From a checkpoint of a small transformer trained on Wikipedia: 4754 steps.
Each number is 200 + 30 x the weight over the matrix's rms, rounded and kept within 0 to 999. Layers, rows and columns count from 0.

# o: layer 4 attention output (transposed), 160x160, rms 0.0627, rows 153-159, columns 80-159
# v: layer 4 attention value, 160x160, rms 0.0717, rows 154-159, columns 80-159
# up: layer 4 MLP up, 512x160, rms 0.0716, rows 0-35, columns 80-159
# down: layer 4 MLP down (transposed), 512x160, rms 0.067, rows 0-35, columns 80-159
o153,184,207,244,210,202,249,205,232,195,157,222,296,200,213,262,178,173,239,180,236,195,191,215,201,172,134,209,146,160,211,190,269,192,242,163,215,189,151,175,212,177,200,162,208,231,199,199,209,209,196,221,221,212,193,245,217,196,190,211,205,207,230,150,142,230,191,218,215,203,227,161,212,195,174,198,172,149,182,182,156
v154,215,217,176,216,251,168,195,221,206,214,182,251,216,211,178,162,212,231,193,202,218,252,230,204,237,183,185,222,287,203,188,192,186,193,226,226,198,178,162,215,241,187,170,183,147,192,235,193,286,190,228,164,227,195,190,199,185,196,203,213,208,202,201,215,121,210,197,170,235,170,175,221,266,205,179,238,161,138,209,181
o154,190,177,204,197,195,159,182,274,180,225,213,210,206,227,206,200,166,204,237,161,229,219,189,214,205,193,105,241,246,207,244,191,200,178,183,205,157,239,202,209,170,187,176,151,158,181,167,224,230,203,203,214,204,209,224,214,174,212,211,191,237,221,193,154,212,227,205,209,163,213,201,199,177,231,200,220,195,199,223,206
v155,220,261,133,220,224,119,141,173,244,219,254,218,134,205,187,231,202,211,237,127,248,221,195,212,175,189,147,232,355,171,240,218,214,174,178,188,211,272,175,229,100,240,183,227,234,164,224,217,192,185,239,210,121,211,187,202,170,165,257,198,224,247,214,148,176,184,187,183,163,252,224,183,237,213,148,235,166,92,167,230
o155,165,179,219,194,177,196,242,189,223,260,187,181,211,224,193,207,216,246,260,225,216,229,157,165,129,190,157,213,211,183,202,219,199,178,180,224,148,203,209,199,184,182,218,175,149,228,258,206,191,202,242,221,226,185,223,189,177,179,191,188,194,219,176,102,220,222,227,221,279,176,189,203,189,250,141,235,206,197,197,180
v156,246,230,250,154,183,211,221,202,224,197,214,212,230,191,214,197,207,210,202,194,99,212,246,223,190,169,199,214,148,224,183,175,177,226,159,200,182,169,199,176,208,173,198,204,210,199,164,171,352,163,188,200,178,209,207,196,179,187,184,268,153,220,208,224,209,196,187,194,263,171,184,217,139,157,197,161,215,301,145,210
o156,196,195,153,227,193,215,185,144,195,174,183,215,220,199,239,188,169,160,258,219,277,200,144,160,252,214,218,186,158,140,183,159,218,185,154,246,183,160,214,173,204,194,199,106,213,199,206,260,246,229,210,212,187,181,231,257,169,207,161,198,171,235,194,128,167,228,171,214,202,179,169,183,203,208,222,201,204,210,228,186
v157,199,246,238,194,162,213,230,294,174,216,193,174,199,178,168,189,175,235,199,205,128,216,278,188,210,164,255,197,123,243,169,184,214,203,176,180,210,159,222,88,232,185,212,200,219,249,153,144,180,172,165,173,216,173,183,228,207,211,211,234,251,188,204,146,203,232,220,152,131,157,212,243,190,187,232,186,206,205,212,189
o157,218,213,177,141,190,203,209,155,198,202,151,174,208,182,222,180,249,155,178,235,214,189,194,229,232,239,246,260,188,221,196,227,232,196,217,230,194,164,203,155,222,180,183,191,226,160,184,175,248,188,155,136,179,202,271,245,192,190,199,233,190,182,277,200,192,204,162,173,192,158,197,205,156,205,225,186,191,225,172,199
v158,182,218,240,147,138,210,185,274,211,231,171,169,177,192,191,235,138,184,221,238,182,196,124,197,193,190,166,201,139,211,227,178,212,125,229,176,139,222,219,183,218,162,180,202,183,188,206,188,119,216,149,228,223,209,172,173,200,163,259,267,197,163,209,193,126,250,240,204,220,218,193,178,190,102,203,196,196,207,195,204
o158,180,265,181,193,207,238,219,218,192,264,207,207,200,226,220,206,133,187,188,162,202,171,188,183,205,187,218,196,156,145,206,204,207,229,244,181,190,211,165,173,183,240,216,235,222,208,180,181,209,192,204,184,154,210,229,152,226,196,184,194,196,200,232,171,242,147,203,209,173,184,136,200,204,208,158,165,178,182,183,208
v159,231,250,204,156,114,205,167,221,159,171,152,209,147,184,216,203,169,227,180,222,229,240,219,190,218,184,185,191,246,213,221,181,206,250,170,181,176,279,194,190,161,183,221,179,234,213,173,259,151,197,180,190,185,193,191,244,226,200,204,255,181,201,180,256,195,203,248,187,227,150,213,198,168,150,177,174,189,133,171,192
o159,213,231,210,184,235,253,177,168,210,91,219,177,263,178,235,199,175,195,152,187,201,215,195,167,202,195,205,181,199,161,173,173,247,176,221,187,135,216,181,214,199,175,233,210,161,231,190,244,190,199,202,217,234,156,183,148,156,218,161,227,160,180,186,163,212,148,250,233,226,153,266,205,227,170,218,216,158,214,249,244
up0,175,182,199,209,206,230,244,222,181,303,230,218,166,233,179,231,212,178,181,164,181,166,250,203,161,170,196,203,201,214,199,220,150,172,225,211,237,216,164,280,184,230,185,275,223,187,223,226,196,196,214,216,171,201,224,192,225,214,159,170,194,193,181,195,240,149,159,187,175,226,100,162,206,216,222,135,216,247,198,243
down0,184,214,188,183,207,181,194,206,197,133,184,181,205,204,186,183,204,173,170,197,221,254,192,195,223,173,180,225,203,244,222,182,240,125,181,150,185,189,190,177,244,191,196,170,146,225,220,212,206,175,184,226,172,194,190,210,179,209,260,227,179,199,250,330,181,230,248,218,216,228,142,188,201,206,237,222,223,183,223,211
up1,197,204,184,198,207,244,143,180,233,208,213,187,174,161,158,174,250,232,190,207,214,212,215,156,202,196,177,213,230,177,214,207,164,211,204,264,207,177,233,183,305,198,210,183,201,182,204,208,239,220,205,132,276,189,190,189,207,178,141,143,214,210,150,211,198,215,147,163,174,208,193,217,210,194,202,211,150,223,260,205
down1,211,212,227,234,215,193,153,162,206,230,197,236,176,207,252,168,202,164,206,159,238,202,203,206,179,194,194,238,187,232,192,179,224,214,211,174,185,186,174,217,185,190,150,189,182,285,294,227,201,188,200,228,126,211,226,194,168,197,165,210,209,192,215,313,167,193,187,184,212,239,152,208,179,203,245,193,200,162,305,225
up2,196,175,238,192,154,232,225,219,174,213,211,236,209,212,175,179,189,218,231,158,220,174,155,226,226,265,156,162,215,166,208,202,173,218,189,180,136,200,221,229,157,171,273,164,246,202,194,195,187,223,137,179,207,192,182,162,173,300,128,248,244,187,189,223,222,243,142,163,168,229,207,260,185,197,196,229,200,199,230,164
down2,200,154,217,185,197,212,238,271,224,203,140,211,248,173,232,205,234,255,205,180,174,204,209,209,164,264,171,204,183,188,281,232,163,166,187,180,244,166,186,162,212,193,218,275,224,224,196,220,220,191,200,150,187,159,265,224,184,209,194,276,221,170,187,165,225,186,211,149,174,143,179,242,197,184,139,229,227,178,208,157
up3,213,199,194,233,208,208,263,204,202,187,186,185,212,185,185,185,195,251,142,184,110,147,132,185,171,214,204,188,170,214,179,183,206,202,176,208,215,211,187,212,189,161,150,201,162,222,179,167,226,179,184,215,174,243,197,202,197,220,177,152,177,184,146,217,168,175,190,239,189,148,150,225,245,172,202,237,189,211,209,203
down3,249,205,160,218,176,214,206,196,179,215,181,200,182,211,225,181,226,216,171,229,263,208,195,153,182,181,206,158,204,214,210,163,209,196,182,197,113,185,195,188,240,212,240,178,178,221,202,201,173,208,227,186,196,200,191,183,179,174,163,220,199,223,190,354,183,201,197,143,229,204,112,168,170,217,138,241,190,212,195,180
up4,158,139,202,195,199,193,206,198,237,203,179,221,171,214,216,183,251,242,193,238,233,182,211,205,241,215,207,232,182,187,178,229,182,211,159,212,164,156,229,184,215,182,211,172,187,235,236,163,232,205,170,187,192,231,227,182,217,220,238,221,240,180,204,186,219,194,193,167,208,165,169,216,193,243,205,209,169,124,209,235
down4,195,174,222,190,200,235,177,190,141,189,213,163,205,241,198,170,174,199,181,180,217,200,225,179,177,152,137,190,194,206,219,206,218,216,236,191,186,222,177,213,215,166,175,179,226,229,164,260,198,176,205,229,239,179,173,190,216,216,210,241,230,198,262,194,181,240,212,199,218,208,156,232,165,145,249,197,188,213,152,203
up5,208,183,151,183,193,161,164,234,220,198,224,217,217,184,237,186,209,273,229,197,166,196,189,202,174,143,247,239,180,165,194,191,158,231,180,220,223,226,222,220,222,214,231,210,241,198,236,169,229,181,173,179,160,181,203,190,236,248,203,185,223,177,154,196,251,219,171,216,158,171,190,203,151,177,190,234,167,199,164,156
down5,218,148,218,145,193,207,169,261,180,106,198,251,150,155,213,240,147,189,182,192,235,192,179,190,201,206,231,201,196,225,206,245,223,219,193,220,221,201,196,155,228,196,215,259,242,179,174,169,205,220,207,164,183,200,138,200,199,205,210,193,202,232,205,195,211,229,232,237,198,180,221,187,159,222,166,190,245,196,179,191
up6,193,186,181,173,200,202,219,232,226,134,225,222,213,247,160,179,189,216,242,226,202,197,202,168,234,231,211,159,180,202,208,224,192,154,215,189,193,242,236,173,180,196,196,209,223,196,174,146,263,160,172,169,157,225,203,193,229,240,151,165,249,166,113,109,191,178,268,188,235,123,155,214,205,245,186,214,189,175,199,180
down6,221,159,200,229,210,164,179,158,189,187,167,224,216,191,155,190,289,223,221,194,210,224,169,230,206,191,213,176,241,136,164,167,208,221,265,175,83,185,208,210,133,85,231,188,159,229,177,219,221,190,227,240,172,223,176,155,155,142,250,166,175,246,166,355,203,199,190,259,260,183,233,203,222,174,178,228,208,204,233,183
up7,198,197,187,147,159,208,191,193,242,212,184,200,186,196,125,244,169,267,242,154,215,187,169,147,200,184,171,131,192,213,212,195,253,157,164,211,223,154,192,162,230,131,128,204,194,186,215,157,187,194,188,157,166,190,221,156,228,135,203,180,232,177,181,187,176,228,224,207,187,191,210,185,218,231,207,190,180,163,176,206
down7,193,216,200,193,136,216,193,161,252,179,250,160,161,175,232,204,185,219,226,219,191,152,194,161,145,226,212,169,174,207,232,219,263,204,218,227,176,181,206,172,207,246,232,202,192,227,225,219,195,208,160,210,165,180,192,235,205,192,196,166,168,194,180,205,209,231,190,206,139,188,207,188,145,248,211,173,241,214,227,192
up8,190,297,246,240,130,200,179,196,191,239,167,221,177,226,245,214,175,196,221,195,241,189,156,222,210,248,184,226,182,155,199,244,183,164,201,193,168,240,215,236,206,213,195,162,204,214,181,174,222,253,218,211,172,195,178,186,189,196,152,218,224,230,181,194,181,203,121,206,196,180,188,233,186,234,159,185,189,192,210,157
down8,126,177,243,146,171,182,240,204,103,198,168,219,198,190,184,205,187,196,214,167,198,208,267,232,199,180,180,196,191,206,236,238,91,242,267,193,188,232,224,202,204,199,229,188,193,222,210,228,210,167,211,148,170,227,215,153,224,172,217,173,231,276,196,188,251,189,127,212,191,233,241,213,205,181,208,245,220,186,203,164
up9,205,232,224,167,218,208,147,159,235,194,163,168,237,265,163,193,206,195,215,191,162,183,221,227,225,195,213,177,235,180,209,239,238,165,222,237,242,159,164,193,212,229,196,168,185,218,243,238,138,256,222,235,186,277,169,196,157,247,247,154,170,193,210,190,230,201,200,222,191,205,195,218,192,175,196,237,198,155,180,206
down9,163,205,191,207,165,225,231,221,181,174,189,182,198,144,224,175,202,214,185,226,162,181,152,199,227,170,228,172,211,189,203,165,183,180,245,203,204,216,125,207,209,218,209,282,180,219,192,190,186,222,202,261,167,133,166,217,227,230,151,201,207,172,166,194,207,178,229,255,177,167,230,199,166,230,185,191,267,191,206,166
up10,204,235,249,206,91,164,206,138,194,191,166,115,214,209,195,185,198,205,215,193,216,226,191,218,224,250,252,183,206,173,224,174,245,207,183,204,227,217,228,179,188,173,257,205,150,202,197,142,173,194,253,195,268,211,153,214,181,198,174,182,185,180,137,192,179,214,196,198,226,166,168,171,163,271,195,210,192,234,208,238
down10,184,206,242,204,225,198,208,180,196,159,234,218,179,234,192,206,226,212,190,173,188,135,232,213,96,149,156,206,196,188,160,213,158,222,217,246,198,183,183,168,210,163,201,252,203,176,195,230,187,184,252,212,149,238,264,170,180,160,228,187,156,204,226,202,233,201,126,170,181,254,213,286,224,181,225,179,211,271,183,204
up11,178,196,189,219,127,127,197,235,233,209,160,195,205,180,171,189,224,210,194,198,183,212,169,165,176,206,207,163,212,206,179,169,193,172,172,201,194,173,207,177,211,139,176,202,185,176,251,208,193,272,265,178,220,280,224,202,223,190,193,190,235,181,189,154,210,150,145,142,170,205,174,212,240,226,179,168,156,264,255,185
down11,152,286,218,232,212,257,190,189,196,80,163,191,244,305,245,195,243,160,230,253,207,199,155,153,212,185,207,212,206,248,214,239,225,219,270,203,134,179,221,268,227,191,189,190,185,223,210,198,143,192,168,265,214,221,197,231,169,125,246,245,202,142,173,225,113,185,255,187,197,228,225,258,203,169,168,173,153,204,216,219
up12,226,163,181,144,170,221,205,229,181,177,237,165,258,209,165,214,160,207,237,167,207,141,218,218,180,199,216,145,233,193,192,298,207,125,191,197,216,219,231,164,229,205,214,201,230,217,231,163,189,199,191,196,140,173,221,195,181,155,196,177,203,203,202,235,185,164,221,240,192,178,227,156,209,185,190,237,190,182,176,189
down12,192,175,194,201,219,236,170,211,197,162,197,236,150,208,194,158,225,216,195,171,189,198,244,230,161,191,181,202,226,190,209,216,225,180,249,254,197,203,200,202,168,214,209,208,160,197,179,217,174,196,181,177,149,201,184,164,207,162,180,194,177,202,205,132,216,221,164,160,205,247,223,211,231,212,240,247,224,210,187,229
up13,175,133,185,207,117,141,220,283,284,172,185,220,214,171,166,182,166,231,203,196,255,175,192,207,193,217,218,222,157,192,170,215,222,221,193,228,226,212,206,174,244,198,138,206,218,262,213,226,259,190,197,166,137,225,190,165,206,226,203,176,223,164,141,216,189,219,202,199,142,167,220,201,188,183,226,273,160,189,230,197
down13,235,215,195,183,176,251,207,158,178,165,175,161,167,205,228,210,204,234,187,196,202,223,172,169,155,239,236,216,193,191,189,266,163,184,113,211,214,219,210,208,237,112,216,207,176,251,225,212,263,174,243,214,245,217,176,144,201,176,207,201,208,269,204,203,165,225,207,203,218,151,214,210,190,212,155,228,200,155,216,162
up14,181,205,239,184,238,210,206,234,216,200,247,194,213,227,206,196,213,207,234,218,230,161,210,202,195,190,205,214,196,169,172,252,165,199,201,183,207,192,233,188,223,198,229,232,242,262,171,208,183,236,246,140,195,201,184,191,217,248,148,144,209,175,151,166,183,194,216,177,214,197,192,254,212,174,185,216,182,170,190,150
down14,239,188,262,191,232,229,191,182,177,140,147,204,230,229,240,200,238,197,228,176,188,218,239,223,144,220,211,170,240,222,217,182,147,168,265,198,152,182,208,189,157,165,208,215,138,264,191,306,267,204,168,211,187,197,169,183,155,190,180,210,180,198,177,207,255,144,172,238,122,143,205,249,195,276,159,172,277,216,208,163
up15,176,211,193,158,223,248,245,188,230,190,197,176,241,219,193,167,248,168,226,220,161,246,185,190,216,217,215,116,175,202,131,228,147,215,159,184,191,164,247,193,211,186,199,239,194,224,179,228,171,227,185,201,204,214,190,242,214,173,241,182,180,168,191,190,222,224,196,167,171,231,167,247,178,207,209,199,184,225,141,199
down15,184,189,185,209,232,203,201,255,152,292,198,215,199,158,207,215,174,221,236,218,140,202,218,220,195,230,200,181,243,197,233,216,206,181,203,215,171,198,163,162,189,188,196,206,230,189,144,177,208,184,195,169,200,135,195,228,191,271,192,195,242,211,201,135,226,203,163,153,222,179,158,178,234,202,253,173,270,196,178,194
up16,197,208,231,157,214,202,217,187,145,236,237,203,197,205,184,239,227,223,178,191,176,150,244,194,213,179,272,195,224,162,182,279,189,163,184,249,171,164,212,164,262,162,169,196,166,172,196,212,208,201,191,139,217,244,248,196,250,192,171,235,274,187,207,166,184,222,177,206,136,207,208,172,208,119,210,170,187,200,183,211
down16,222,174,258,210,182,223,158,185,224,294,163,244,185,240,214,188,224,170,194,182,176,170,230,239,192,209,162,186,242,201,180,215,261,187,203,181,188,178,193,195,161,256,214,222,184,241,246,186,238,209,206,187,180,178,127,160,197,216,220,189,289,173,190,243,229,214,203,200,165,166,177,168,208,146,196,265,225,186,248,193
up17,265,181,249,213,183,223,227,275,187,189,215,154,198,171,179,183,231,206,227,153,131,174,212,227,195,222,217,210,195,134,220,216,180,214,201,177,222,193,206,151,263,230,205,254,229,199,232,179,170,211,166,170,169,232,146,200,176,274,221,190,223,222,202,182,186,167,183,202,120,185,197,213,177,183,200,230,204,185,159,255
down17,172,191,175,191,160,207,207,190,222,212,234,236,193,235,224,267,274,155,230,184,190,152,190,223,120,259,206,184,180,182,215,194,253,178,202,230,233,154,211,257,258,238,202,203,209,169,152,186,205,178,244,234,195,212,284,181,133,171,259,225,207,130,224,220,185,220,190,186,191,176,173,173,235,218,226,199,160,208,177,199
up18,238,221,228,146,181,257,209,181,212,194,257,182,205,223,178,159,207,191,207,187,235,183,228,206,203,264,207,166,200,171,164,280,217,226,215,256,213,191,222,163,183,180,175,166,250,213,202,166,199,203,242,171,205,214,192,177,195,185,258,193,250,173,171,217,266,207,219,198,226,134,213,152,203,186,175,220,192,220,188,259
down18,274,154,232,187,213,159,199,181,255,121,166,209,138,152,176,191,195,237,206,194,175,198,276,205,252,167,193,238,226,193,194,199,196,182,171,219,267,192,180,216,177,228,194,212,223,198,191,152,192,208,245,195,249,157,203,201,161,203,232,245,197,227,155,233,252,159,250,173,228,213,313,207,213,193,186,226,231,201,203,187
up19,162,202,171,242,196,160,197,174,229,255,231,180,209,177,130,215,218,235,176,194,179,221,227,177,162,196,222,192,165,196,156,186,197,131,168,193,222,194,189,194,224,159,175,159,189,253,147,198,176,205,224,191,213,221,223,206,231,214,191,201,199,217,169,193,215,196,187,188,197,256,138,182,207,214,196,204,166,206,255,173
down19,189,161,172,197,169,172,163,190,192,111,174,184,183,225,259,186,220,161,246,222,206,219,169,154,195,222,223,203,154,222,267,175,227,170,234,221,158,251,144,239,234,232,175,192,173,166,220,189,168,182,184,172,203,182,173,223,177,202,178,230,182,144,219,197,174,167,270,169,225,267,189,181,200,211,202,179,200,215,208,160
up20,169,206,261,184,205,199,164,199,190,278,204,242,259,204,118,196,196,213,182,204,170,156,219,187,147,187,235,215,195,214,178,203,146,232,168,199,168,267,199,181,233,195,223,196,180,171,172,204,184,198,217,193,173,185,181,192,186,244,156,178,196,217,203,162,191,221,194,190,176,235,200,174,150,226,246,200,198,163,175,203
down20,208,178,198,202,160,188,184,179,235,137,163,210,199,212,199,234,234,146,167,207,238,221,160,162,206,161,197,282,204,249,222,198,186,201,193,188,214,180,170,225,171,208,214,139,204,182,199,201,195,235,194,182,219,190,205,194,175,140,225,229,129,179,219,154,156,189,242,218,250,202,185,192,189,210,153,220,208,198,203,232
up21,181,197,238,164,141,188,191,179,232,202,203,219,269,165,244,201,255,242,207,185,215,176,206,209,193,195,194,184,233,175,144,200,193,192,136,228,218,259,190,189,179,178,205,173,192,238,241,179,215,177,90,192,190,205,264,210,227,240,166,211,200,216,160,199,188,203,148,196,218,218,216,196,181,213,249,226,163,220,195,166
down21,195,239,260,207,248,176,177,247,132,203,216,155,175,214,213,160,207,206,178,205,185,198,189,208,181,193,188,157,185,215,174,227,183,264,260,209,127,222,182,241,126,216,218,220,184,243,191,255,177,227,270,240,178,159,212,203,195,242,200,184,275,202,193,213,256,251,200,204,189,178,166,233,156,189,170,186,217,204,164,227
up22,197,138,261,184,207,189,176,177,184,224,187,226,193,192,148,179,137,192,181,185,196,113,166,190,229,220,202,201,160,179,234,236,199,240,231,249,193,195,194,179,229,187,201,206,204,193,206,241,141,226,241,163,200,263,171,194,190,177,251,188,202,158,212,176,167,193,238,168,178,236,162,209,213,160,206,199,187,182,224,210
down22,177,219,176,255,206,111,180,166,238,117,181,224,262,197,179,221,210,219,213,177,179,197,211,182,213,173,206,193,181,183,194,171,262,168,234,204,233,178,161,248,202,208,202,195,132,215,236,214,235,165,224,214,154,159,179,271,204,170,245,205,129,206,223,180,181,211,197,216,207,245,245,252,202,192,218,220,165,214,166,237
up23,184,210,190,244,206,205,251,170,202,212,194,176,214,264,209,247,185,187,227,207,182,188,192,239,225,199,234,153,187,140,173,190,202,188,198,202,219,176,181,116,230,236,183,203,178,167,220,250,246,251,263,156,210,212,169,186,159,196,233,161,190,163,232,210,211,117,175,184,180,181,202,205,159,215,207,222,210,211,208,207
down23,215,209,216,161,122,218,209,190,238,195,244,222,206,236,163,185,163,245,206,111,178,181,188,154,200,163,173,174,228,198,190,188,211,261,177,187,187,188,176,240,147,237,179,211,160,226,239,198,176,165,143,197,212,172,236,243,188,313,190,186,214,211,158,163,180,203,236,227,228,199,211,188,170,134,169,254,191,176,149,191
up24,164,167,218,210,220,207,145,233,246,249,219,225,140,217,172,216,221,163,234,176,212,166,266,234,184,167,147,180,192,172,197,243,213,170,182,229,220,186,212,244,201,214,170,245,195,184,276,193,192,193,211,154,183,212,167,155,236,199,212,199,282,172,186,166,221,200,192,203,136,245,198,201,179,191,176,248,154,178,167,233
down24,256,240,207,179,156,213,233,213,195,161,168,159,245,209,241,200,223,200,168,196,139,193,204,185,210,252,260,187,200,195,169,197,142,185,212,192,135,196,197,143,233,220,227,188,193,233,135,202,219,180,214,214,213,160,219,226,216,189,146,147,157,211,195,188,220,219,165,194,202,171,225,206,195,159,219,156,218,230,209,168
up25,177,214,157,213,213,218,166,223,219,177,181,213,226,226,181,239,187,197,233,198,145,201,238,245,172,190,218,211,232,190,219,257,211,140,228,206,203,188,227,203,182,181,243,242,175,240,217,197,264,240,194,142,192,248,200,177,197,154,128,243,230,182,187,251,193,173,116,200,165,174,232,212,193,238,204,215,192,198,181,198
down25,239,222,236,230,174,192,129,233,212,190,135,195,246,200,199,183,130,189,207,206,177,165,261,211,179,252,187,193,158,240,201,147,187,258,184,181,251,192,243,198,151,220,207,153,222,195,188,211,224,166,169,207,198,187,228,212,171,219,194,220,275,220,227,234,196,221,123,212,203,190,220,135,191,296,219,174,217,215,193,195
up26,191,216,214,213,190,130,191,222,198,220,189,188,186,211,161,175,220,193,195,211,212,185,192,212,203,180,275,145,177,189,204,252,160,161,216,256,240,175,226,206,240,212,233,168,179,234,253,190,209,232,235,203,243,237,231,184,191,169,154,162,212,176,230,142,169,165,185,244,204,231,202,209,175,205,190,227,192,240,229,235
down26,212,227,199,217,260,221,166,225,217,185,193,163,181,150,182,165,132,253,155,196,231,199,210,176,221,218,226,187,161,213,216,187,226,185,212,169,230,219,235,188,181,237,176,182,239,194,216,159,152,190,181,149,224,203,164,219,241,231,192,188,185,211,185,220,226,210,188,184,179,189,197,191,187,222,173,184,152,147,228,245
up27,178,198,185,233,141,159,242,212,186,195,184,209,215,184,132,194,158,248,220,197,239,177,195,218,204,211,197,148,232,175,179,159,190,199,202,208,206,200,241,172,233,199,180,207,195,236,226,191,140,157,185,205,228,193,239,170,235,204,241,251,237,189,186,202,201,200,206,186,156,211,212,188,210,199,178,233,150,189,197,210
down27,254,177,162,191,208,233,164,245,185,229,246,219,220,171,197,207,168,184,189,205,192,182,195,177,168,189,255,219,127,221,191,173,181,230,246,222,194,208,175,184,249,231,238,211,165,212,226,163,252,215,248,188,206,221,240,247,192,186,209,200,185,223,249,191,149,237,233,190,205,184,180,219,214,241,193,160,190,204,243,174
up28,216,221,199,193,222,228,224,224,252,165,149,188,151,199,190,210,210,224,227,210,155,154,168,165,217,200,149,247,189,179,167,227,175,164,223,165,209,160,261,164,197,205,220,193,167,223,224,230,222,222,180,194,261,215,218,183,240,241,230,167,191,188,200,195,171,188,214,176,172,188,189,173,187,194,189,187,184,178,207,199
down28,171,182,178,192,187,202,186,226,195,201,245,229,239,215,230,217,209,237,169,214,138,183,221,220,184,189,188,202,215,255,194,189,213,209,182,187,193,239,230,178,190,210,183,245,214,168,215,221,249,172,212,219,163,191,168,198,251,218,154,195,237,180,220,233,228,176,189,200,160,165,150,232,203,194,205,178,202,183,252,200
up29,178,168,154,193,197,156,195,255,194,173,143,215,226,183,188,183,177,178,195,188,169,183,160,220,221,210,203,208,160,195,232,201,174,220,189,224,226,240,209,213,227,240,201,218,218,240,194,214,243,256,188,204,209,182,210,236,196,248,206,208,245,223,154,251,257,215,201,181,195,230,173,180,173,173,231,243,190,204,183,189
down29,243,208,217,233,200,187,223,175,189,315,239,219,203,169,177,191,193,197,181,178,201,193,214,283,227,179,165,188,181,181,202,199,225,190,192,199,199,189,250,200,177,223,171,196,174,232,162,209,135,202,207,205,197,236,224,203,220,248,130,176,201,206,220,205,235,189,223,153,177,212,179,226,192,165,252,199,179,185,170,170
up30,159,207,195,260,198,155,160,175,243,169,161,205,152,181,204,178,214,228,191,262,255,171,176,174,224,239,199,173,176,181,219,192,209,119,177,260,183,201,204,220,211,236,213,198,171,214,263,186,234,227,183,167,178,203,202,153,200,226,171,206,203,195,140,132,189,228,195,167,208,192,215,208,183,261,174,199,183,252,203,160
down30,186,194,240,224,226,207,238,189,221,86,217,211,210,206,140,163,227,188,219,217,181,221,148,179,167,123,219,208,176,193,178,215,139,156,227,185,189,205,219,275,173,189,165,193,194,212,228,183,199,212,201,211,176,241,231,214,174,215,208,197,169,206,194,272,165,152,196,269,234,204,194,189,212,196,155,160,192,211,240,222
up31,151,201,211,163,176,150,200,201,210,181,234,178,185,191,172,193,137,211,178,195,260,173,199,195,182,178,238,229,252,209,245,214,168,207,129,192,170,170,257,184,206,195,191,255,251,260,242,135,253,197,181,162,197,224,189,175,195,166,189,216,206,215,187,189,140,167,227,203,164,183,180,174,234,230,171,214,193,125,220,214
down31,202,219,153,271,223,254,209,183,205,215,169,178,143,213,237,196,193,183,196,241,196,180,226,182,266,183,210,231,177,236,199,191,204,249,201,227,205,213,185,228,196,181,142,219,200,189,241,236,178,187,202,207,171,180,141,201,195,230,216,199,196,176,213,267,169,199,175,225,206,183,190,227,204,181,204,156,201,209,204,215
up32,162,197,179,171,187,191,263,170,295,204,232,230,237,187,183,164,240,193,190,147,153,229,215,229,191,309,211,165,144,210,166,203,205,202,159,222,256,144,237,206,230,178,218,240,194,216,189,203,200,154,236,178,202,213,227,174,184,235,190,208,204,178,209,167,198,211,189,197,230,191,128,188,158,250,241,212,136,240,215,185
down32,224,145,206,190,186,211,203,204,151,112,142,199,192,208,260,198,248,207,139,155,293,198,158,239,190,169,177,206,273,197,205,178,125,255,278,248,201,202,208,201,197,195,198,177,190,231,191,275,212,231,222,174,227,217,160,185,177,191,173,191,184,196,217,200,211,184,187,198,264,241,246,222,161,220,233,184,183,186,113,200
up33,188,204,221,240,194,170,200,244,192,225,234,260,210,219,188,190,273,192,199,220,233,109,159,215,160,231,249,219,184,153,168,159,180,168,230,201,183,207,228,243,210,200,248,247,173,169,216,176,185,174,181,215,211,194,236,176,215,198,185,199,194,186,129,191,241,208,223,224,195,176,216,137,213,236,245,247,170,178,220,174
down33,233,214,162,181,172,189,196,181,182,218,197,233,170,215,212,193,211,200,214,188,230,154,205,181,177,209,237,195,210,215,234,180,238,198,150,171,161,255,193,205,209,154,225,263,225,169,220,156,212,188,205,225,205,160,160,163,203,224,228,215,210,212,210,170,186,254,199,173,210,198,167,214,170,218,219,207,222,192,192,191
up34,176,219,198,174,194,206,217,202,216,193,253,222,185,198,199,216,209,228,252,220,220,201,206,180,218,192,212,165,171,226,124,272,181,254,184,197,195,140,180,222,249,235,152,179,249,154,197,193,231,222,164,187,190,221,246,176,216,180,158,201,182,210,196,191,178,206,161,181,164,202,132,174,158,174,201,221,167,150,200,167
down34,202,194,219,187,171,247,236,149,214,137,199,216,179,145,218,210,206,205,223,190,233,250,153,216,183,207,167,176,183,208,154,208,195,146,265,256,190,198,186,218,200,211,168,146,210,225,232,207,186,198,200,186,194,161,189,161,174,231,171,226,227,213,232,260,209,169,204,261,248,131,233,204,165,198,197,229,252,192,173,206
up35,173,189,234,210,192,200,241,195,240,209,236,222,178,216,215,179,209,245,216,185,213,200,183,204,234,215,170,242,225,165,170,223,207,207,212,149,184,223,249,154,184,217,185,226,220,187,159,162,190,267,156,194,242,241,210,166,174,210,207,219,204,137,171,194,221,163,189,144,215,206,195,294,221,201,162,224,189,216,155,275
down35,258,246,159,211,192,175,241,167,220,175,162,201,191,166,210,224,169,189,182,207,244,162,282,229,267,193,218,165,226,232,207,221,253,182,257,173,202,202,216,166,170,205,258,217,183,210,227,169,261,184,172,204,206,219,129,197,223,197,204,181,148,202,169,183,157,209,205,231,197,193,279,190,190,204,199,234,170,178,174,197